From a checkpoint of a small transformer trained on Wikipedia.
Size: 14 layers, 3 heads of 32, MLP 256 ReGLU, 6.46M parameters.
Architecture: RMSNorm before each block, rotary positions, no biases in attention or MLP, normalized queries and keys, some layers without attention, local attention windows, value embeddings, hashed n-gram embeddings, a smear gate, an embedding shortcut, learned residual scales, capped logits.
Training: a variant of Muon for these matrices, 108M tokens, 6045 steps.
Each number is 50 + 15 x the weight over its row's rms, rounded and kept within 0 to 99. Layers, rows and columns count from 0. The size before them is the row's rms in percent of the matrix's.

# layer 7 MLP gate, 256x96, rms 0.283, rows 79-103, columns 0-95
114:46 72 31 67 80 50 33 61 47 50 40 45 76 50 58 60 50 30 55 61 63 68 66 44 45 51 55 48 58 39 63 70 51 43 33 66 30 48 37 57 39 31 57 72 43 33 80 51 71 52 51 87 63 57 55 51 66 43 64 45 27 50 50 41 73 37 41 70 57 38 33 63 38 70 51 33 35 45 77 80 46 33 78 36 40 82 44 52 81 41 55 61 34 31 27 50
084:38 46 59 65 35 51 74 61 48 00 46 65 35 58 81 26 45 59 55 43 63 80 65 46 81 39 53 25 42 62 38 55 49 52 56 47 52 67 50 36 52 29 79 66 37 25 55 28 51 44 26 45 31 43 42 57 67 73 72 75 42 29 67 34 68 25 38 35 44 41 46 55 45 52 47 63 45 60 69 42 58 28 50 58 37 48 34 73 53 52 43 47 67 35 36 60
124:78 34 48 57 39 26 86 47 60 34 57 60 62 51 75 69 51 54 54 40 89 50 52 42 70 22 51 57 42 76 62 64 63 59 52 85 32 62 54 40 50 38 46 24 62 38 49 54 52 62 70 60 36 66 34 29 65 42 27 68 42 49 47 31 72 42 62 35 40 43 45 61 36 47 43 60 60 71 74 46 34 82 54 63 47 59 69 44 47 40 53 27 46 44 56 20
121:81 51 51 85 41 44 41 59 65 50 29 48 81 47 39 47 28 63 59 66 56 22 41 76 51 66 74 62 25 48 56 53 57 46 72 56 53 80 16 38 56 53 66 66 39 80 38 39 15 33 40 63 57 56 72 55 29 47 49 32 46 41 43 47 67 59 45 46 46 60 73 76 59 34 37 43 67 87 46 50 47 36 50 60 55 56 51 42 52 47 54 26 45 46 59 51
111:27 47 58 35 33 40 57 63 38 68 33 49 67 44 65 50 55 53 54 77 49 46 53 55 77 43 30 61 28 53 49 58 41 55 54 29 33 77 78 38 63 67 68 48 43 55 52 76 43 60 37 42 33 45 49 52 66 71 57 62 61 35 51 32 76 27 56 58 80 48 47 60 48 55 22 47 75 02 37 54 49 53 53 74 42 61 48 55 86 56 67 40 47 69 66 28
105:46 34 54 53 37 27 37 26 21 44 53 23 32 33 40 49 62 64 58 38 22 38 59 88 42 47 45 51 82 68 54 20 73 59 84 39 50 54 68 42 57 63 75 54 35 69 42 41 48 56 56 57 58 48 55 67 78 54 44 49 74 51 32 26 47 51 64 46 50 36 60 57 46 38 36 45 54 79 83 57 62 55 41 75 57 73 66 51 42 61 50 54 53 58 28 51
113:27 51 76 35 60 28 54 26 50 67 33 58 54 53 76 49 31 49 48 42 70 43 40 58 55 70 43 48 46 41 36 49 46 52 40 51 34 45 59 56 87 38 47 57 61 58 65 68 50 35 55 36 10 59 54 41 21 45 35 19 78 60 44 51 45 72 53 49 53 65 54 67 51 14 51 59 62 68 53 32 36 46 15 54 45 21 47 14 55 54 53 58 65 40 66 66
091:40 47 49 31 35 45 44 70 52 57 51 64 64 52 42 53 39 99 46 42 59 37 00 51 46 56 47 70 61 38 58 65 60 42 62 47 28 26 25 26 70 56 43 40 60 69 39 75 59 63 70 50 67 26 63 40 71 35 58 64 56 48 63 54 36 48 49 64 78 58 29 38 45 75 32 31 56 59 51 47 65 52 57 56 27 50 80 47 51 40 51 63 60 72 46 62
070:71 50 48 71 64 33 42 75 54 59 49 43 41 38 28 38 68 22 42 69 39 60 63 32 40 41 49 24 43 64 48 81 39 72 69 42 55 59 66 63 47 58 39 33 58 41 46 32 62 50 08 50 38 64 67 74 34 59 35 31 65 58 63 33 55 55 53 66 48 43 53 56 30 63 53 47 85 49 25 34 64 78 50 18 27 59 59 45 46 78 37 54 48 39 42 56
118:75 40 51 61 42 36 24 25 59 52 51 62 43 64 36 47 55 67 30 35 74 36 54 44 59 60 42 47 33 59 54 30 51 44 84 46 36 32 34 42 68 44 64 59 61 51 88 45 60 71 48 49 30 42 50 39 68 26 44 65 80 65 14 33 50 38 95 67 48 71 73 43 51 62 37 56 44 72 43 45 55 42 44 24 48 33 53 57 42 49 52 51 63 35 33 42
113:60 23 76 43 61 17 62 61 46 48 53 34 73 54 88 48 58 48 50 56 50 43 51 56 52 58 48 35 45 59 34 31 50 37 47 58 16 42 56 53 81 47 85 38 39 62 56 36 36 74 40 58 51 37 28 47 65 49 54 76 59 38 37 44 56 66 48 54 20 52 73 49 29 57 26 68 46 55 35 55 81 60 68 46 33 54 61 49 46 59 54 32 85 38 47 76
127:36 45 53 46 40 40 97 48 57 70 68 49 46 37 68 41 60 38 48 76 99 72 34 41 54 54 30 38 39 57 69 39 44 45 62 45 38 58 55 30 34 50 59 54 28 51 30 46 51 63 66 48 56 69 58 64 43 50 26 51 42 41 47 61 33 61 48 42 54 48 27 54 42 47 33 81 55 59 49 37 74 44 97 40 27 47 33 35 49 43 30 69 48 63 74 39
049:58 80 29 45 53 50 61 33 33 66 43 38 34 39 37 57 50 58 45 29 51 60 13 50 54 46 62 39 52 43 75 64 63 57 81 46 56 76 47 49 80 44 33 40 61 79 45 60 50 53 55 44 38 23 18 50 52 46 67 54 33 43 46 35 64 52 67 53 37 64 48 37 62 46 64 28 44 28 70 63 12 37 38 41 16 34 42 74 41 40 46 28 53 37 68 56
108:51 54 57 35 38 50 47 61 53 39 57 46 37 53 37 39 73 23 12 57 51 42 38 54 30 54 44 27 56 41 44 32 37 63 24 43 40 15 31 43 37 48 39 59 84 29 32 60 41 53 65 51 53 32 54 50 64 33 39 46 34 55 30 51 80 58 39 62 58 79 56 33 58 37 49 45 38 20 75 41 54 35 92 42 27 50 44 65 47 50 22 37 66 40 62 56
109:56 29 63 55 33 50 67 31 48 49 57 50 50 27 29 62 45 44 55 56 69 66 37 62 47 66 58 31 24 53 53 49 40 60 69 38 22 59 37 57 49 52 40 73 57 84 50 38 48 35 41 50 81 55 62 56 51 79 16 50 35 41 55 29 51 56 55 53 71 54 08 81 46 42 62 56 48 67 62 63 66 48 37 24 59 35 45 40 60 38 67 41 36 34 42 90
101:69 26 58 47 54 24 47 50 54 61 42 34 53 26 75 56 65 40 40 49 46 59 51 82 81 55 54 35 48 53 49 60 64 77 70 73 46 46 38 84 69 42 32 28 43 61 54 32 30 44 31 54 27 55 43 28 65 33 61 65 41 20 35 40 44 44 55 64 56 76 48 36 37 26 54 43 47 35 42 35 77 64 64 72 54 54 48 46 55 45 66 38 53 35 63 85
109:62 60 51 49 27 59 65 47 63 69 53 35 49 41 32 45 54 47 71 54 71 63 27 44 45 44 63 39 42 38 39 56 34 67 58 47 30 48 40 22 76 24 59 66 33 73 44 38 58 66 57 64 64 57 51 39 70 75 46 59 57 36 44 60 43 55 52 24 82 41 35 77 27 22 70 50 74 57 55 36 60 69 26 58 59 51 67 17 45 50 45 18 48 28 35 66
088:49 53 57 54 42 11 49 46 57 58 30 47 28 64 63 30 50 34 29 67 32 58 58 42 83 49 57 28 65 40 29 37 34 69 46 59 23 67 51 54 50 20 65 37 60 48 53 68 47 49 75 54 24 53 88 53 44 51 65 33 63 55 48 67 47 80 39 48 50 28 51 56 54 43 37 64 51 43 68 50 41 92 37 53 70 46 72 33 42 59 57 25 31 51 45 54
085:54 41 41 54 51 12 52 45 51 51 44 46 54 59 56 73 46 66 59 48 63 42 44 54 49 38 34 31 42 66 37 64 57 40 51 41 83 36 54 34 45 71 41 53 57 38 69 24 54 64 23 37 69 45 19 63 43 69 42 45 62 44 61 34 56 37 56 85 70 33 31 41 52 53 98 36 58 46 50 65 71 43 45 38 77 54 33 54 63 68 50 61 19 31 69 30
086:49 48 63 49 58 44 36 60 81 63 37 37 30 68 52 59 61 49 43 65 68 57 33 16 66 55 25 38 39 51 47 48 38 47 51 83 58 50 28 52 49 44 27 64 46 18 44 48 40 53 65 32 65 49 30 61 36 73 52 01 73 57 63 39 46 55 64 54 53 56 75 21 64 44 52 62 49 82 58 51 43 71 64 27 47 62 61 59 47 25 50 75 59 50 62 60
080:41 56 50 63 00 51 36 46 49 37 46 49 58 82 23 70 72 57 56 61 35 51 56 20 67 64 50 50 36 24 23 41 55 41 44 45 29 79 32 52 68 48 35 39 63 44 31 68 46 43 33 40 40 51 39 53 28 67 72 62 46 38 33 44 34 41 70 52 54 67 48 49 43 64 66 78 47 40 56 49 25 54 43 33 44 62 36 50 31 52 82 50 65 53 74 65
089:43 61 46 65 44 58 48 42 53 39 58 39 67 21 44 59 55 31 24 42 59 40 66 73 16 62 64 28 68 48 64 26 65 27 35 60 67 30 51 38 52 44 61 45 73 46 55 48 61 40 65 61 50 50 55 17 44 43 53 37 51 30 61 45 36 57 25 58 46 54 57 58 46 27 56 32 69 11 42 33 58 50 43 51 71 36 93 78 38 18 47 33 50 50 55 54
119:39 69 48 55 49 53 38 48 65 55 44 35 40 50 50 45 60 54 39 80 69 66 29 51 34 23 45 30 41 50 27 26 37 64 54 42 32 43 22 35 50 62 64 64 42 37 35 29 33 79 43 44 44 35 44 37 58 31 35 46 53 66 48 49 69 36 44 49 69 45 65 81 49 32 68 49 38 60 40 76 59 29 30 45 76 53 35 70 17 39 80 29 44 42 26 66
105:63 56 36 59 54 54 60 51 71 65 34 37 38 48 65 54 79 37 46 31 45 51 58 67 57 52 38 54 62 54 39 46 65 56 30 47 32 66 60 53 54 17 52 47 69 60 62 65 48 76 46 64 56 67 48 19 68 83 75 65 67 49 15 59 48 32 79 63 29 32 82 45 36 50 30 85 60 24 48 60 38 38 48 59 40 68 31 60 41 56 53 57 31 65 55 55
111:43 40 58 61 54 71 45 13 59 71 45 27 59 38 60 50 45 57 81 47 66 59 69 29 28 37 41 73 62 53 71 58 59 39 32 25 25 43 25 56 66 28 58 31 80 63 51 38 64 58 43 30 63 46 50 52 36 44 66 46 35 20 57 69 59 42 30 58 32 56 47 43 62 87 62 43 39 33 47 68 56 72 40 55 43 54 74 45 50 24 65 53 33 47 52 62
# layer 7 MLP up, 256x96, rms 0.275, rows 79-102, columns 0-95
118:53 19 46 67 66 48 50 46 68 51 28 47 65 65 39 62 56 34 43 46 44 22 58 30 39 75 65 39 47 50 51 27 60 40 42 32 19 57 51 69 67 21 49 51 30 41 81 59 26 29 47 49 61 69 37 72 23 35 41 44 75 33 53 61 57 72 35 37 36 32 42 77 36 65 30 58 63 42 44 54 70 74 59 81 53 45 51 57 51 32 42 41 32 60 46 49
087:29 56 22 45 28 34 47 45 42 06 46 44 49 49 58 46 55 48 66 68 52 86 48 45 54 29 43 11 38 49 18 44 73 53 62 52 45 60 33 40 40 48 55 65 45 36 48 38 41 67 41 33 29 30 21 32 55 53 69 64 46 54 33 38 65 56 35 44 27 45 47 54 40 65 45 39 50 47 68 39 57 40 51 66 29 27 48 82 72 46 39 45 60 23 28 61
117:71 22 53 55 38 60 74 56 76 38 41 39 58 59 75 64 58 60 71 45 50 36 49 60 64 12 53 54 42 74 84 61 73 52 29 63 29 65 36 39 46 37 41 66 57 51 23 58 74 52 46 66 57 31 33 38 70 44 47 40 34 38 44 48 77 28 51 32 67 29 67 52 48 51 42 50 37 45 61 44 45 46 42 81 21 61 61 61 53 24 43 58 24 48 49 36
132:32 56 48 35 55 55 62 28 60 22 36 66 56 50 27 63 47 33 55 40 47 09 61 40 42 36 13 51 87 71 64 60 51 49 53 71 31 65 65 41 72 56 63 61 28 46 69 66 71 48 57 40 33 61 29 41 52 34 53 69 49 82 51 54 30 42 65 48 65 44 53 28 48 58 46 55 44 67 49 61 56 36 33 41 55 51 72 78 38 32 29 47 55 56 64 24
102:75 55 53 62 50 16 61 51 42 71 51 32 62 55 41 70 67 42 47 40 56 54 81 59 59 50 54 38 23 55 51 54 55 64 46 56 15 57 50 21 48 76 49 77 35 28 56 16 46 40 74 60 46 29 45 50 27 34 54 24 50 55 43 62 59 51 43 39 75 79 57 41 66 55 42 70 66 69 36 38 49 67 39 21 51 44 34 54 49 28 34 52 76 39 66 52
122:31 63 79 61 41 43 86 44 49 54 57 47 64 73 52 52 53 18 58 57 29 49 38 20 71 43 48 70 34 44 73 64 29 41 27 55 44 69 66 69 34 40 49 18 29 42 51 45 61 51 35 39 70 63 70 58 73 41 53 56 41 64 56 61 68 62 70 34 59 68 49 51 61 52 77 61 54 43 37 56 28 60 38 22 55 43 43 17 42 31 46 37 52 65 34 38
109:54 42 22 85 62 50 47 56 48 66 52 50 61 52 60 69 43 34 55 43 46 16 48 56 33 79 76 13 69 64 32 53 69 61 30 45 35 55 45 53 43 51 34 39 21 70 60 36 42 46 60 46 51 76 45 74 52 58 54 28 55 35 67 58 41 69 38 64 46 51 34 65 35 74 52 17 59 51 23 42 75 62 81 68 42 44 45 50 68 42 64 56 41 41 49 60
088:32 61 62 93 65 80 47 40 36 60 61 44 52 76 63 36 54 37 34 39 36 33 41 65 69 66 38 60 61 28 74 40 74 52 69 64 28 43 37 53 64 37 73 20 64 46 65 35 36 33 52 48 53 71 59 33 33 72 58 39 50 66 36 58 18 45 49 29 43 41 61 47 46 54 55 36 36 39 49 18 33 37 45 67 44 56 37 47 36 59 59 47 62 33 33 32
066:60 78 60 66 51 39 53 63 42 40 40 43 26 52 44 68 64 57 46 65 51 34 48 62 43 11 60 38 41 62 73 67 70 53 37 51 57 44 45 35 53 26 58 42 42 50 61 42 25 40 54 39 59 61 90 35 12 37 72 27 52 51 66 38 51 56 67 52 21 50 74 54 49 46 35 61 36 40 42 18 31 71 32 51 43 39 68 26 52 51 46 42 60 15 56 39
107:54 55 25 52 48 51 41 54 33 37 70 23 64 51 48 60 38 48 41 50 34 50 36 86 78 36 43 42 44 46 31 40 08 40 47 37 71 50 58 30 52 11 28 42 46 63 69 63 37 84 53 59 49 50 63 38 27 79 60 45 34 43 49 62 45 51 41 23 57 48 36 46 48 66 39 73 52 49 51 50 25 75 50 76 49 59 62 50 43 53 41 61 54 14 63 47
125:43 63 48 48 51 44 58 56 39 68 51 34 30 47 57 50 46 53 41 56 35 37 51 70 62 68 68 85 63 51 72 43 82 47 62 60 76 37 46 38 36 29 21 57 37 38 40 47 62 59 74 63 45 60 44 61 33 48 63 21 57 43 44 59 50 31 44 60 75 82 81 08 65 51 41 23 24 23 49 55 55 65 47 46 50 55 35 54 40 63 50 55 69 57 73 30
122:49 41 75 40 45 58 41 53 32 28 33 41 48 40 48 53 52 58 60 62 32 45 57 45 40 54 43 66 09 71 49 21 63 38 57 28 49 81 63 14 39 42 60 42 25 32 65 64 63 69 74 84 40 36 53 52 25 60 62 53 41 64 34 38 51 35 79 43 62 27 46 54 59 58 68 71 31 66 66 55 59 44 49 52 77 32 35 29 49 45 44 37 46 59 54 69
042:53 19 36 14 55 46 43 57 62 78 05 42 44 64 62 36 48 24 33 46 48 25 46 62 07 72 49 23 30 58 33 78 43 72 67 56 55 36 30 59 50 33 53 42 32 46 58 37 41 65 47 62 40 25 58 38 43 32 54 37 38 62 32 59 38 49 35 65 49 45 39 62 32 44 35 44 49 53 55 52 55 28 41 54 47 52 48 33 59 64 48 50 68 45 20 50
124:66 10 43 46 23 56 68 64 63 76 37 59 51 58 56 53 51 43 53 43 60 56 52 58 45 44 56 70 45 39 46 92 55 59 62 67 67 55 78 53 49 48 69 85 26 49 44 30 44 66 51 67 58 74 46 38 52 76 53 47 58 41 56 42 64 30 42 54 65 43 45 32 52 56 25 52 32 78 73 65 39 38 35 41 65 58 24 41 61 51 65 28 44 18 68 39
110:73 49 46 41 57 57 79 51 38 50 67 36 53 64 62 45 31 54 56 37 55 66 45 57 35 32 53 48 53 46 48 59 36 48 56 39 61 49 50 57 52 61 63 39 52 60 47 47 81 48 39 32 28 48 53 72 31 48 42 38 90 61 13 46 55 65 25 26 54 52 35 27 36 62 68 31 14 45 33 27 33 48 30 17 33 80 54 52 47 69 43 75 49 53 59 22
093:68 50 45 42 55 64 75 15 33 54 35 67 37 42 26 37 47 72 44 54 44 44 82 30 29 66 38 49 44 43 62 53 37 41 49 51 57 53 67 27 58 44 75 60 40 43 39 63 64 62 51 60 84 61 81 53 46 41 53 69 66 91 33 46 44 50 48 49 66 21 45 71 40 55 26 62 38 54 49 40 42 33 54 36 70 32 54 55 75 31 49 42 23 56 33 36
114:33 45 46 53 67 30 38 63 71 61 43 39 62 45 43 71 66 43 35 82 39 62 38 35 80 31 53 62 76 35 56 63 57 46 44 40 47 44 67 96 26 45 63 41 85 51 60 53 32 28 37 63 65 61 31 60 57 47 28 78 28 51 46 46 51 64 41 64 23 66 55 34 43 42 58 62 44 65 50 67 52 39 65 31 39 59 52 83 47 62 59 55 58 56 47 27
085:32 67 45 46 44 57 44 56 63 48 53 27 43 38 31 64 82 53 27 41 54 55 30 69 83 37 47 45 57 45 40 39 55 61 40 47 57 58 34 54 55 46 62 32 72 56 61 07 57 64 58 35 28 60 31 59 66 35 68 52 47 51 59 81 52 71 54 45 45 48 57 29 43 45 77 68 60 55 82 77 58 61 52 79 59 48 44 42 49 64 56 97 52 63 31 51
095:55 46 22 48 50 57 50 59 46 08 55 53 63 49 61 56 59 44 57 62 48 45 43 49 56 62 59 12 27 39 34 66 62 50 65 61 72 48 56 37 48 36 46 70 63 47 48 34 66 48 37 80 53 51 54 48 25 62 55 17 60 49 45 12 57 50 38 54 35 17 47 41 77 68 75 31 45 58 51 58 37 36 75 50 45 41 24 72 50 72 58 67 30 28 54 30
086:46 47 48 41 54 44 67 31 26 45 63 49 74 27 73 60 67 61 33 41 54 60 53 44 63 53 57 64 32 32 51 65 64 32 32 75 48 54 09 78 30 41 39 64 50 65 37 62 61 57 22 71 60 36 44 66 33 74 34 53 49 35 49 36 59 79 42 26 45 56 44 47 78 38 48 53 45 66 84 58 52 33 80 38 45 24 61 45 39 41 53 39 36 42 47 28
076:56 93 63 55 44 56 59 38 41 45 26 10 64 54 60 58 32 86 61 42 43 70 29 35 35 76 24 64 61 43 45 58 26 46 70 66 65 47 44 68 60 63 52 63 39 66 70 67 33 31 60 32 37 23 50 63 29 48 66 45 38 33 65 57 52 69 54 43 73 64 66 42 72 55 61 60 58 59 48 34 53 39 37 67 55 34 41 49 55 42 48 73 66 50 55 66
090:14 60 71 46 50 46 49 52 75 64 41 42 41 69 30 54 71 66 77 40 55 22 62 72 20 51 60 40 43 65 63 48 28 52 66 12 57 39 43 38 52 46 48 43 39 46 61 23 35 56 49 52 54 60 41 51 22 87 46 25 39 26 38 58 63 61 43 46 46 53 63 41 44 26 57 39 18 40 41 66 37 47 51 40 46 56 61 85 55 35 56 76 51 52 41 43
115:46 22 52 45 56 56 62 28 65 41 62 67 61 80 41 33 32 67 60 00 63 29 53 62 42 67 68 69 33 47 80 50 41 52 42 84 54 33 73 47 48 43 41 65 30 44 45 81 50 50 19 54 59 49 68 41 40 50 42 56 39 30 52 44 42 53 47 52 38 33 33 43 56 45 74 52 56 44 42 43 48 46 58 51 55 38 32 35 58 29 37 56 66 45 74 54
106:71 48 34 45 55 54 72 47 61 62 50 66 32 38 26 72 46 41 78 63 30 34 42 57 55 46 39 20 46 27 58 52 44 35 52 87 79 55 45 35 43 56 42 73 54 52 25 43 59 19 70 57 49 70 29 74 26 53 46 50 47 59 45 58 23 51 49 20 43 44 58 39 52 33 14 62 65 49 57 29 58 53 31 29 54 43 62 51 55 44 43 61 35 78 51 29
# layer 7 MLP down (transposed), 256x96, rms 0.0949, rows 79-102, columns 0-95
090:45 62 43 79 58 47 40 37 43 89 55 38 37 66 31 18 52 63 50 57 55 35 52 23 21 77 53 67 55 69 84 34 40 50 41 58 50 22 57 79 52 36 55 39 67 61 69 48 61 40 47 59 59 67 61 46 33 49 48 38 37 25 62 53 71 58 39 53 38 54 23 55 75 59 56 56 43 28 65 67 72 36 31 67 50 34 76 68 63 47 52 52 43 37 62 56
106:61 60 75 73 29 50 67 50 67 62 50 56 54 56 50 39 50 64 23 28 39 44 50 67 68 60 59 05 47 62 55 45 42 76 57 42 20 47 61 49 66 62 63 77 34 49 40 32 45 60 36 57 28 58 28 56 36 35 44 71 23 53 43 53 65 41 43 42 15 35 47 63 37 37 32 54 56 47 68 56 35 34 15 43 82 56 68 47 49 46 32 54 71 46 47 33
111:68 10 38 42 45 39 99 74 70 38 50 89 41 49 42 51 47 66 30 42 38 66 68 39 44 54 56 39 60 48 37 58 56 50 44 77 43 43 41 46 31 32 50 57 61 67 45 37 54 67 25 50 53 49 48 50 51 44 34 47 40 60 39 51 55 74 62 48 52 33 46 37 43 37 45 71 52 64 66 37 29 35 62 32 73 40 47 66 62 34 33 39 48 44 60 46
102:32 39 65 48 41 17 54 77 40 68 66 63 39 80 50 63 45 45 37 74 57 17 53 59 58 35 65 64 76 57 88 44 63 36 50 61 60 58 34 47 36 34 78 74 44 41 57 38 40 36 57 57 70 42 52 33 42 37 50 24 42 57 64 50 60 61 68 41 60 75 52 27 67 46 64 42 56 45 42 63 47 44 81 53 42 66 30 44 43 31 18 39 67 42 66 50
104:61 53 48 45 61 37 59 58 60 39 60 76 67 43 69 40 59 60 52 35 48 69 50 68 54 19 52 32 25 40 31 48 44 47 61 43 48 61 47 42 45 58 60 73 60 11 40 71 13 64 45 37 41 37 37 35 30 55 58 67 22 87 47 74 47 53 77 46 47 50 58 76 53 42 60 69 27 70 56 55 56 27 38 54 35 32 49 56 43 22 78 35 57 62 55 53
109:51 56 71 38 70 67 64 53 51 72 56 55 58 62 42 66 65 28 57 59 32 37 55 18 48 38 43 40 55 26 22 58 20 59 14 58 50 66 38 63 39 45 50 72 46 45 69 81 37 44 38 56 57 52 28 63 27 24 63 56 21 51 49 64 64 50 39 43 50 68 59 60 61 64 86 44 34 63 23 32 60 43 76 81 50 45 51 61 59 47 58 47 55 56 35 36
108:51 55 48 15 57 45 56 62 62 15 44 51 49 48 53 50 70 57 47 60 53 70 66 56 48 68 46 41 17 44 43 23 44 58 50 63 83 46 56 56 62 40 64 47 46 45 27 77 44 59 62 71 67 45 45 46 51 81 58 91 19 88 38 48 65 37 37 39 46 45 46 51 56 27 65 47 64 30 38 25 57 40 57 51 83 39 55 47 44 57 62 48 25 68 49 49
098:79 42 43 62 43 66 30 62 54 47 46 35 66 84 69 76 27 34 39 58 44 66 59 46 37 27 43 42 15 55 62 36 36 61 41 39 56 52 34 56 31 22 76 68 72 36 63 22 60 51 51 19 19 47 44 66 28 56 64 33 40 48 55 57 22 35 29 45 59 55 51 69 52 78 59 55 58 39 50 40 47 61 26 53 41 52 60 43 43 41 39 63 60 52 32 48
074:45 58 38 38 55 74 36 45 24 24 61 62 49 29 47 74 58 58 69 49 39 58 39 41 39 56 43 46 62 72 58 49 36 26 73 52 24 43 36 42 35 62 48 86 41 58 68 84 48 51 60 65 57 21 48 45 69 72 63 49 55 49 50 38 32 44 52 32 36 56 59 60 50 49 31 52 44 62 46 09 57 39 35 40 53 23 79 58 58 36 61 41 75 31 37 21
110:55 58 50 39 60 24 42 48 72 38 69 66 44 28 47 58 58 45 43 41 59 40 42 25 47 53 77 34 43 44 59 52 38 45 50 20 28 61 52 43 61 46 24 35 86 71 35 85 26 54 24 60 75 53 56 40 37 72 69 61 57 52 83 52 45 51 56 67 15 46 35 46 40 41 56 37 57 45 46 41 61 47 77 48 35 34 47 66 74 40 27 26 49 49 49 33
119:39 45 64 67 64 32 52 47 47 43 49 53 31 26 77 42 59 32 70 72 38 14 45 55 58 33 51 48 75 42 71 47 46 39 38 74 60 51 29 48 20 51 25 63 71 61 48 70 21 56 51 66 39 67 43 34 52 50 56 62 57 71 49 50 42 36 32 46 47 50 75 53 61 49 37 16 40 21 43 59 49 35 64 40 54 29 50 73 29 75 62 67 38 70 70 60
118:44 69 49 93 46 27 55 59 59 53 47 73 54 48 53 57 21 50 86 55 54 68 37 69 42 45 57 44 51 52 47 55 45 42 67 75 36 49 47 51 55 59 45 50 52 67 26 41 48 35 36 47 57 42 59 13 48 72 45 49 47 45 54 60 68 14 32 55 35 51 80 52 31 71 35 68 41 66 40 48 32 35 68 38 66 30 42 79 43 71 34 41 76 38 62 27
050:66 44 73 56 62 71 68 37 35 43 45 43 64 20 57 52 45 52 53 45 42 33 34 39 40 51 71 56 71 65 32 62 28 77 64 63 56 51 41 56 08 53 31 57 44 47 49 28 33 53 49 58 29 68 65 71 51 36 40 28 76 69 96 50 43 49 28 64 75 59 50 64 38 19 44 47 78 58 47 55 61 53 38 48 58 60 61 42 48 52 60 76 59 40 61 61
117:26 43 50 59 52 48 35 35 54 59 49 73 61 34 18 63 50 67 44 41 52 60 62 54 71 57 40 31 37 51 41 49 42 37 49 14 53 52 73 51 43 64 64 74 45 45 56 49 54 79 35 42 41 63 21 62 58 88 55 74 62 62 76 31 18 36 42 58 68 46 63 59 61 60 77 40 46 51 55 42 67 58 26 34 42 49 51 59 34 49 80 33 57 78 69 63
108:61 61 27 74 64 30 42 47 60 64 46 67 52 80 52 42 77 65 31 75 41 56 46 50 32 43 52 44 57 44 48 60 53 48 41 75 61 52 46 67 59 29 56 68 52 14 55 54 60 71 46 59 52 68 36 55 44 59 66 22 41 38 21 53 37 40 40 38 59 62 74 37 67 98 28 38 42 67 49 45 49 42 49 19 22 33 41 61 31 46 55 53 44 37 72 51
110:61 72 56 57 55 75 42 28 36 50 37 63 55 42 59 45 58 55 25 22 30 52 45 51 44 27 40 26 70 61 26 43 68 66 47 63 59 50 48 29 66 65 62 47 71 27 43 56 59 61 65 43 51 39 38 77 14 74 35 63 47 57 45 15 31 45 73 62 61 63 74 69 73 53 67 59 42 49 47 56 52 71 38 53 52 37 49 66 46 49 48 72 45 92 59 42
116:50 76 60 62 74 43 29 53 81 47 40 53 67 39 52 42 50 63 48 48 82 54 72 45 49 38 36 36 32 47 36 54 54 44 32 65 54 24 31 56 72 41 55 58 48 32 50 86 47 64 59 50 60 60 50 27 57 15 65 81 33 56 51 60 37 61 66 72 40 70 59 51 53 42 49 49 36 52 40 34 60 38 69 61 45 37 06 49 38 36 73 40 72 61 72 36
096:50 29 67 45 37 44 47 42 49 83 37 51 65 68 25 28 66 54 52 36 82 60 59 36 63 32 45 65 46 61 70 61 61 31 22 85 55 53 58 80 56 58 82 73 27 51 67 57 40 24 36 55 58 59 57 48 64 30 38 53 05 49 59 34 36 59 49 41 36 49 49 38 43 63 63 56 46 26 53 56 69 56 31 38 39 55 46 56 43 60 38 69 43 36 33 45
096:45 46 31 36 58 48 82 40 37 70 65 40 38 61 47 50 40 38 68 28 51 38 22 39 36 59 21 31 38 46 47 50 51 44 72 49 40 36 56 22 47 43 31 69 69 45 51 49 84 44 58 42 37 23 43 69 31 47 60 24 70 38 62 60 73 30 43 37 21 57 54 46 43 37 56 41 66 23 29 65 38 55 29 43 57 59 45 38 33 69 30 41 61 51 73 22
091:30 36 82 70 71 45 72 67 31 53 42 55 35 61 52 36 44 50 85 27 39 45 34 72 38 33 70 60 58 83 63 59 35 39 36 40 52 40 27 49 51 65 40 39 43 67 45 51 67 79 64 60 54 48 32 77 40 63 78 57 59 61 39 46 40 53 48 61 50 44 52 53 58 57 45 43 36 66 52 42 67 63 43 35 51 53 61 80 71 66 34 76 49 13 28 44
090:45 43 50 50 60 35 73 72 66 41 62 33 43 64 69 69 51 49 57 54 62 84 59 47 43 53 70 74 35 62 62 36 49 33 37 55 41 38 48 52 76 59 58 50 58 76 52 43 51 72 84 54 80 33 50 54 21 60 57 43 28 74 66 60 45 47 62 52 21 40 28 87 60 61 54 44 39 70 25 48 63 32 55 49 44 65 59 71 82 58 65 70 54 52 63 58
095:48 36 31 46 49 63 79 26 66 19 38 44 45 61 56 82 44 39 81 45 56 41 48 41 61 33 40 47 64 41 33 58 36 45 82 38 29 57 49 37 32 61 50 48 60 76 51 39 41 69 76 40 55 27 21 34 57 61 43 54 52 51 64 49 55 49 27 59 71 52 76 61 37 48 16 58 30 51 40 52 14 60 59 67 13 42 46 45 48 59 57 72 46 50 52 51
116:72 41 59 50 54 47 56 80 50 47 53 53 58 55 46 56 30 50 27 31 37 51 41 56 26 42 64 80 53 44 27 29 37 68 56 65 40 56 70 32 37 74 69 67 62 45 55 63 47 69 50 37 41 37 65 58 39 35 78 48 38 41 49 56 64 47 33 37 57 45 62 41 43 84 22 33 45 45 51 60 70 27 43 52 26 39 54 44 42 31 39 49 28 37 42 99
105:66 42 75 20 38 51 52 58 62 20 52 76 61 50 51 41 74 45 40 26 56 80 49 56 34 43 54 59 58 42 59 29 72 37 45 51 40 33 24 63 60 50 53 55 46 41 60 66 65 57 68 53 52 42 39 77 45 49 43 79 37 45 58 58 52 57 31 25 53 46 59 48 42 57 62 48 58 71 80 52 49 60 16 14 38 56 39 49 56 14 62 36 58 13 41 44